Each number is 128 + 24 x the weight over its row's rms, rounded and kept within 0 to 255. Layers, rows and columns count from 0. Numbers have three digits each. The size before them is the row's rms in percent of the matrix's.

# layer 2 attention output (transposed), 64x64, rms 0.0739, rows 20-37, columns 0-63
119:110161129073162134119134116107101127134106124118146131117109125131111108130152164186163161147128134163141136129168145170122172175143117157104166126166125123118136127168115139116143119178102115
106:155124160145183166135151114125122114106137164126144090162097127143139146132092112158156159129143128125151122101099128113175129104107134106102143117135120075157114150104140136147124171111120068
098:079095085122143156099136145119099121146131080121112136142123163128119115166137125138112109116136132151115115119124124074181103159100082127166134157135123148122104178103134143147137153083136118
107:160133091114146123131098132108144137129134157129068112078156074131108125113124168109098153137124141098132139166114148138107166139110085151101154164114137160162161142145116132165142151135119130
095:118116129111126135130120127115080155125155140092088146113151123069083110105133124149165160110143130118135136130097156118116175101140123117126150122148167113089139109138100088120158180085135142
103:117160113145135110094118105106136128098209129153151122125150111110138127173113155110102114132101170135171111146107109129147160126109149122105110116127097113117119070115111075117117119098125137
097:088129108129111140112138133080120131123136124108096105106107127117146102160139154101154133150155135127087130162141180139138119109158102120136147076135107127096090172145113112114074120181119108
094:095144136140150110142148090111139107148111128093144102113097067151143140130119134095129117131146163132116155108159092191120120120137142131118088134137136089102136080103147107115086166116137100
109:087121142093118102144101112150122157144096149145167111147118111174129140142157131131151182173183136142111110109135118150129130154113104153121147110129146152174122104141088124167132145111117168
113:153126142146141140117123162179127101082107118142105126158097096132151152143160120129146096112116104115100071125134145155147145126125147121115129141159127098122139160158126156114164120091060158
113:121122109196137081123147179117130113109140147115120116173096151120121105129130142126152110111107119133113164111131076143162173125126085149115120126171122114106141114149131086133169110151123103
097:138159098157117142150079197158125088163164154101156098109117165144097117135132100135183122136141097133127147156165099127113123128116140102110110145156121106138122127116122124142158132109160137
099:113171151152110107082094103146150170125133110091158141133134152124114110159135123150123145094165137069162114167108128124109124112156115141151130146151139140077106101144136095163120123124133095
099:128142112157146177142138120147072126154152106131115145119153084137093125112139152078129159109118108109103122162145132105170159150095108098150138102170124117125157149140114125159098082116136125
085:087132098105137112092148124146135168103132095106153137138163141139109185158090125153107108129123123123136119137114150062172155122112110138161139129111139123163169143154102149105139111093132140
095:157126118145099124175140130097133078129101166099140121100163159171133131117167133130137105134149129120115118156147161079101115107124109107109123088143161099182116118171151139116119121102123127
104:132092097112129102143131097117172126084122139138113139138162118122173138153132136127125168121137121099101123147104054154163142133120099065128105125133118139165108145129093124109160110124158138
099:152125152164104134140151098126140128144165152133154119095150112114155099115131140122108143103140122116131168113135125083126119114164121120148182177154152125147172146117118160093144092154179097
# layer 2 attention value, 64x64, rms 0.0587, rows 21-38, columns 0-63
101:111135155099078142124112130132113105125124115143099143094157154092113139149138125094087130102114122153093142106105154136110101177087121149120127107100111167093122129135083156112137113121142190
102:181175174122131123122115065158143147100129173136104113151106123121170140119083137088146110146128136123138119140123099170141151108130145126138096128155141133120121107162142140067121127127118132
110:108131166166081109125163145149152113135153123120186150153122149126133109129156108143125129115126133136116110112111126124164129108128154119135154097127118080125087095068102128109078105119174140
101:139145156126106108130131144133137083133128136158164079180097118171141133148143139145068097147116139152082127137123143153132119178146117145099121136105124151163120128108133128150125106169088109
105:135153134119104111124070137134124147123084134129140152133099150157112122098123143187140126170133115131091097127173164108105137117111121135138160147114120166141101182134149188129153127126140108
103:183144109166097088154113106149148096152125131150161147127146106125127131098157139146110107118073135140125148107135084107129165110108112131091100181137149146103160116101158120123141127095136116
090:134122118112110135132115128106121112088112120158131149112163129121121103126126115153184102104136082119105144097093111107135109142120105092123161157105165108147101171163138097123192142143131174
105:154139100157125144120139125090147105114184072141107110095143149082127118128082113136107113120101132068100106127127138086125120124128158109123110128117119070106112168139151143119136130102110125
110:106130124098129150151151143145087126183125130130084124162151151134137153125100154102088182139155128133129178166088122140147115096144125150112122124099115148129131139126114133130141197143151148
110:162143137096097145144105083103142155160106109096138146121186098108140116116143125128132098146142096119114126187105155128084103114134141102122120147123178153113116125132127120136071158148119147
099:176118126118167142130181109114114120144098069147132158120139103165136137103143138109089137116144124133095095092133110115118078107159153151155143084118118139109120126147132084107117136158110109
098:146081113108132146170151178129099065118148136177093139136108100124153134113097157100119109144104125187136119105150132125131125140086146130113125116097114122135145156117135135075133109119132114
095:124131121106113126122115141089181128103110166134140102107108168134155160134104108171124120148123172147159150110130135135078102140177132144109114131092097149122114151123158151121163184149129131
087:146128151153112140145129128098139088171120161154132125131111112119137085106169116130171145102115139125124126116127100158093109149144119098110127086151116156073088119125150095143094128181093123
097:084160130126155127100113124170113165112153096147085132125078082102135108133107160139138130143103148117124152101132128151142138173143126140139101145101068127121113137093120170136141150153157141
102:139146121147137121132148146129107146179153123140148086086122113139082120125124124098119063125134164184151131096124171130095140100121150152147160115139155103082136094140138116131098143132116138
100:105135140101138106116116144127110120089107123104106137120126118152096147116119131119120136156132145178110076116141124169135147101082120135116087074105108155112069098136119110160141148095084130
093:094143116126123144158167138158121149126107130087127098141135163108107193137129145130146086131135154133117132156093110141119098196146136124147167105099179132129150121106102122151129107104110112
# layer 2 attention query, 64x64, rms 0.0591, rows 32-63, columns 0-63
078:151155159089141114145118134132109128143123158143063134154123129095084118115160123080125107130095136114131116117144143127108179170095104144104147115108142137140149093145146130163156106092142166
097:120139145150128130137100146124136157119135123131206123130145109113119114139150121122098150185171143140124102101138114085116150153138080129180128098101157167144114141108137086142138120156131099
095:132116131151094133148127092103135112126156139133174132105167115139113137086114146128128161143124106120114118131115089150116113091142120123134122235104106128138117113079102124109135126132129088
122:117161137096129129137131097125122140129098174124105162151110145126148134169144168157109173112116083099122156145133103170147123155163146142133134134122093139181136130118125176103169105105151129
066:145132155115112154110143100152105145152109141114146151166124120155102116130160139145079142116124134146095096135151103099113107145101081125169149113090119177118149091091121138135106076122148157
078:140160146178117134157104112120106155096112141092154123128136110147085117137166133121126122148149157138128090111161112111153114136168118153188112157087125133105088162118155108145111106129101100
096:128112124172095111099125128151136129122189150130136102061145118159163103082141110141116152119112119151122108137095073085125149077126119097143123124140125133096146103123122131127148105137129105
093:158161165126114113128144116147124116125108117104184146121118116099119139162130146151141106149144113117167107136110162100103146095165101180140151110137154130185113126116109138157156099104081109
121:140115130136163113109119146087145113084148123125121142147157135113120133129162141088196104119105161150141148137153185118141176121081175130107131127150142133134093154098139107130153144130115148
135:148129102124180104110141143159150070142115100128070128098123109135096121159133127134154135114107107136105119082102120178106145127156132138129140113154116126159118107148105067131144131170112138
113:126165084166122087116140109122114138148101127112134156130130123154141150137127133112092104115109154122136123134170140178109111123132121167124125148095077118102158114123214115115107105134123100
132:130144150129117101165129132118098081145088136134146134178095115108117111152135105096142117180131102142139142144169134167130133164150117155101087128113089121100146123096159118079127137113114153
108:088131146137110139094117119136105162140128095119077112160160122095131102100133116133164115122150154086134177116096108161103136153152146151164120132131123150077170119088140133160135128153113121
107:110158102167119112117111119133115153154168132130112125059138128116136101098130118134131109091117150090171105143113175129133164110119133163130126106088136150082114122157131073127101117150106118
127:125139121145138121135144134122143103124117150123088141164145130100120158156131128123169090121154170128132167130110113142109103127133112142150178110071158125159137153138159140077134144076073118
137:117090126134151101136114147107151093082158146163097110178126139159116152104120132169134148083130135162132123155145122184148075155148116129128144122106146128160157139109119104129091149127112129
105:131159128168157136174110143096149120113120079141137108173120155137085145157126117135134102161168157112109120136111170140116151129120165166121096109148172095150127145164125156143155129107128118
112:123123144160161080129153122155087135148162151109111134142089097091121145106103111132104136114124110095086159096146118181109156134129170125115134142146117150126132128138118147172142167097117089
110:120212130166156100099122100130132176110075146170120142172110127111113135155140146129124134121172141112115117147135155149125133137113094135135142121175124150095123113114130097128116130113158105
093:117162119121089107113177113121163135113131134113134133141176128156122205121113149140132108166113143123136113110131087094155097150110091110105100153139152145126150109110156083123102138124147150
118:089113081111119129114148103119138146123141120160138147131135178147128165144139102166111098130153100105186173142094120152142154131155136098095104108133146120137109141105144108184139118108101110
116:150140151171099091113141113117117141104135102099125120079123087143181146112127126145109161157134151125118141122106150116103140107140125097150174150101145107093210121129133137141159130127129135
126:130104127128169123110135122110152103101091099086161151150099135123154119157106130178145117125105145129132120112102133175134091121110143170107107144082100146128147147151094148149101180138128158
113:176112075112095127115156115124146113170091143181136079133134134105129121119157109129138102132121155130137152109134112110130132146112134118117151063153138147107175160143128126103155091138154108
110:180098137100135142126144107087128091121076147168100109105131119101132145120163126101157118112085124153155085114141137158101123165123116092090153128117124139148089104126157130148121150137106103
100:145126128148113130137111131104148135146199111112132084125114136153125134130163125151122145117083087130122152128096166093121110152131085165155107108149093180162141125118096104134123116161148104
110:140118085117108110117096080147151117123146115084106084176183153113174154151116139155109140139151133127131113154104124128123125102127088102113080130115104123150154131125100120172096117121131122
119:137151136146164144104167080173130152156113096129130147150153106125149144140122143080131121095144096125124153128112142113199113110104106119109131137098154104141109169167139114151115119095150147
113:174137094185128148131134156151085132152139125129117142140187111137110132121152116131134131119092119140144136127153100111169150118124128151189142061136136130162129144105123082123112119116111101
110:169152152083158102094120136113127133126095120103095128171143110168136168152122106143148105100113108138111109161157111145172110129125110108134152175151094124106124147105136135087119167102142108
114:146150139146117123124160112132137090141141143119108178123082111136171177164136102117141120141149104111142183123147142145165131143126142147103102150145115115125155149136134129138141137056169091
123:090103150117085116132129092113138084144096130132070133144134136134077074107160162108109150129161156112140153141138132105144076141137116152146118148121118132116117137144113179118131171126135130
# layer 2 attention key, 64x64, rms 0.0588, rows 32-63, columns 0-63
065:158094117147126164120134117121153117122129100125146117085125132135166145123106114196164116081140114150138140128102112110178111077127159108115163136164138112122117162117106138099131154153128086
079:153123105098135139133109105114109145151120154097102112140110107128131126094106148137124173097071143107074139107146138114112116119114145140133153179102089161104172120095096113148149088121114141
146:105128101119149149108128129115163144115140128138167113118157104146130175120114121084114133143141182196169139126141127131105105094143102137175111131145144177130104160130132086123137116141139091
110:107160128081149155136144117110110115120108179138104154149128138128138124166155166156124167082120099114115137142122126140137141178117146111146111131168147117154124138112130124082189112140177128
058:118126104149137117139133134131145114093101109142118107102092168091136142152087153116188120137128085104116126116099164170157095133152166139098117147137127100143130135142107171109127188140120136
086:127140113154117104133114158094152145124190127116146112099123129144138161105142136095098166163164126147144117123175134186124117097109155144131133104127132160086116088115099159158152120155130137
058:124129149160106130093079134127116100136179123135086123114079120128139106136149156121131171146142121144136102124121189155105158104150132138125118134097107168146114068076117128135125131142109129
104:159151143114146115123143087147112100118098133140129159117086139122111115175117146173163112132101099109157153168091151102112124121179115157156137115131136150183143152126127154154157105129121105
132:131110147120164108117133126125134104101135123133099157142134145117128122133144158087188106133108140129113142158126187129138169125054178100088115131139117097135087123108130135139144152113125162
107:143149106099148093121158122162138072140075123128066134094107093133112120171109143132129145164130099127089091119123125165108127130125128148121110110128090130169120123159103089134133120134103139
109:125159113137148098109160104091138144144090130108123138114114099160149136134095141106109137100081141137127144108137153175110122141166113137135132174092085107122130082108181112138095109137124097
113:126121160126107116138151173112114089137128139135134152158132124119088107128127090111165157150116104151173114145148149157119136155196113150110107121121123148082113130088139093082130140156106149
100:081154147121110143094125114120110168126134093134058117148162108107120078100154125141165116127166172103134159113101129174132143132156146143139123134120117128088142108117151133154143130150095117
106:100134143159135117148114112180129165151158117125145173116136138125113116129136126168158087137132119073145117106109158165122123111100129186117122170124138139112109125113130052118120156128128117
122:101143124134132107146143117140126089128124158109108142150117092124120153188116148132152108114168174123100149151089118119114107150093099131118143084105141092147146112137158139101110132063102151
108:111108090106118129145066138160146090103190141133129121150136118138127178095102158154122161103152139125119127162156122155132095143123116133145124114106139096131154119072127114148117150135157157
103:124112114122137160153112158138162104124153077178128114109134179147110132144100099141139108131154160128122164159105159135100149125126152135135068101160140098134124140168104142131156147141164107
093:103112150147176086115173148140117126145191177146096146157100137103110134112134058155122121117139126128093146089122134166112129135130150115121115109140128150153121163153127129150120143120142105
126:087174117160139143092130119146120156122129139136147114129091134131115112159090156116106170101188149129112127171108168100134120129124098128156118132165112138074115114106128102139114123144175115
100:123121127101094104119197086127115128135138121112112110129141162139124160124105141141137070130109116127120135120127118110141104173083115086106107132165137101108159123139164146109079154115159160
120:114139096120113138101147121137141146120135122139114158130156187137132144110152093150104100149150091102176159143096122163118159122188130098109097140115156129154112123109143126170155146117088107
116:129145155139116115114141114095106122107138130114114124120132097143184132110128104151112141161122165131107151106124130104112129140120112116170190147092135112127237135137136121128149145136124146
113:133140130153158113109125119115152109115089093070167131125105114130161126129102156165120150145114142137127104118135138174118118107094126137129095128071109165091141125151094158153132167088136154
117:182135081114101135120149123170165146169099143138141105142144137097120127127142125119146104138123134111123163107139118138140134140119152096090158094181129082137148132124112127141177164091166121
112:154103127107143153122167097111103090114105139172093109107095119122135128141157123131151116124115117157137078123111138133114106127093113080070132099148124096133085129153179119153115143106149112
105:141110117114144138136118132113119120140141076121110117140136156159091134150181125152156116105086095080103152121109161122127106170095121181149154139165086128156133111108110089114133138130156136
117:150122080113113098113081051131125119112139103096140084164157151119149136139118093154134117111153160116114143153104118115130160120117117115092082109143113096158127131126118114169109124138151130
106:127146121138134129089146086174127135147109116131127139118148101147168134134116140067122134085158124135134167136123145121202135117098097115111123129105149112146123167181139138140105104095143156
100:171136134174132139154150132159090127184136129107106155163154108173125125148137134144124153140108072124134144123148128139158142098116143141142152071113141124164119124084090133143112122095133107
106:165148125100136089102124123137144150116137133115097137141148111151154143152112089145123119126102103165113124171153122134189092126144103107139117152157075104116106159131139165105130166094162105
102:144147149165090132090180147107139112141152132098156147085115116122169186156165088114145122098144097164136164148129122130139154135172154142122131121142130140156125141126112118140142128114146085
121:095091157114092113134111102101150090144071114131088151166144125112091074138157163107124138112148151098132178103116134108129085144133118149155112146127121103132105124144129139120121169132135139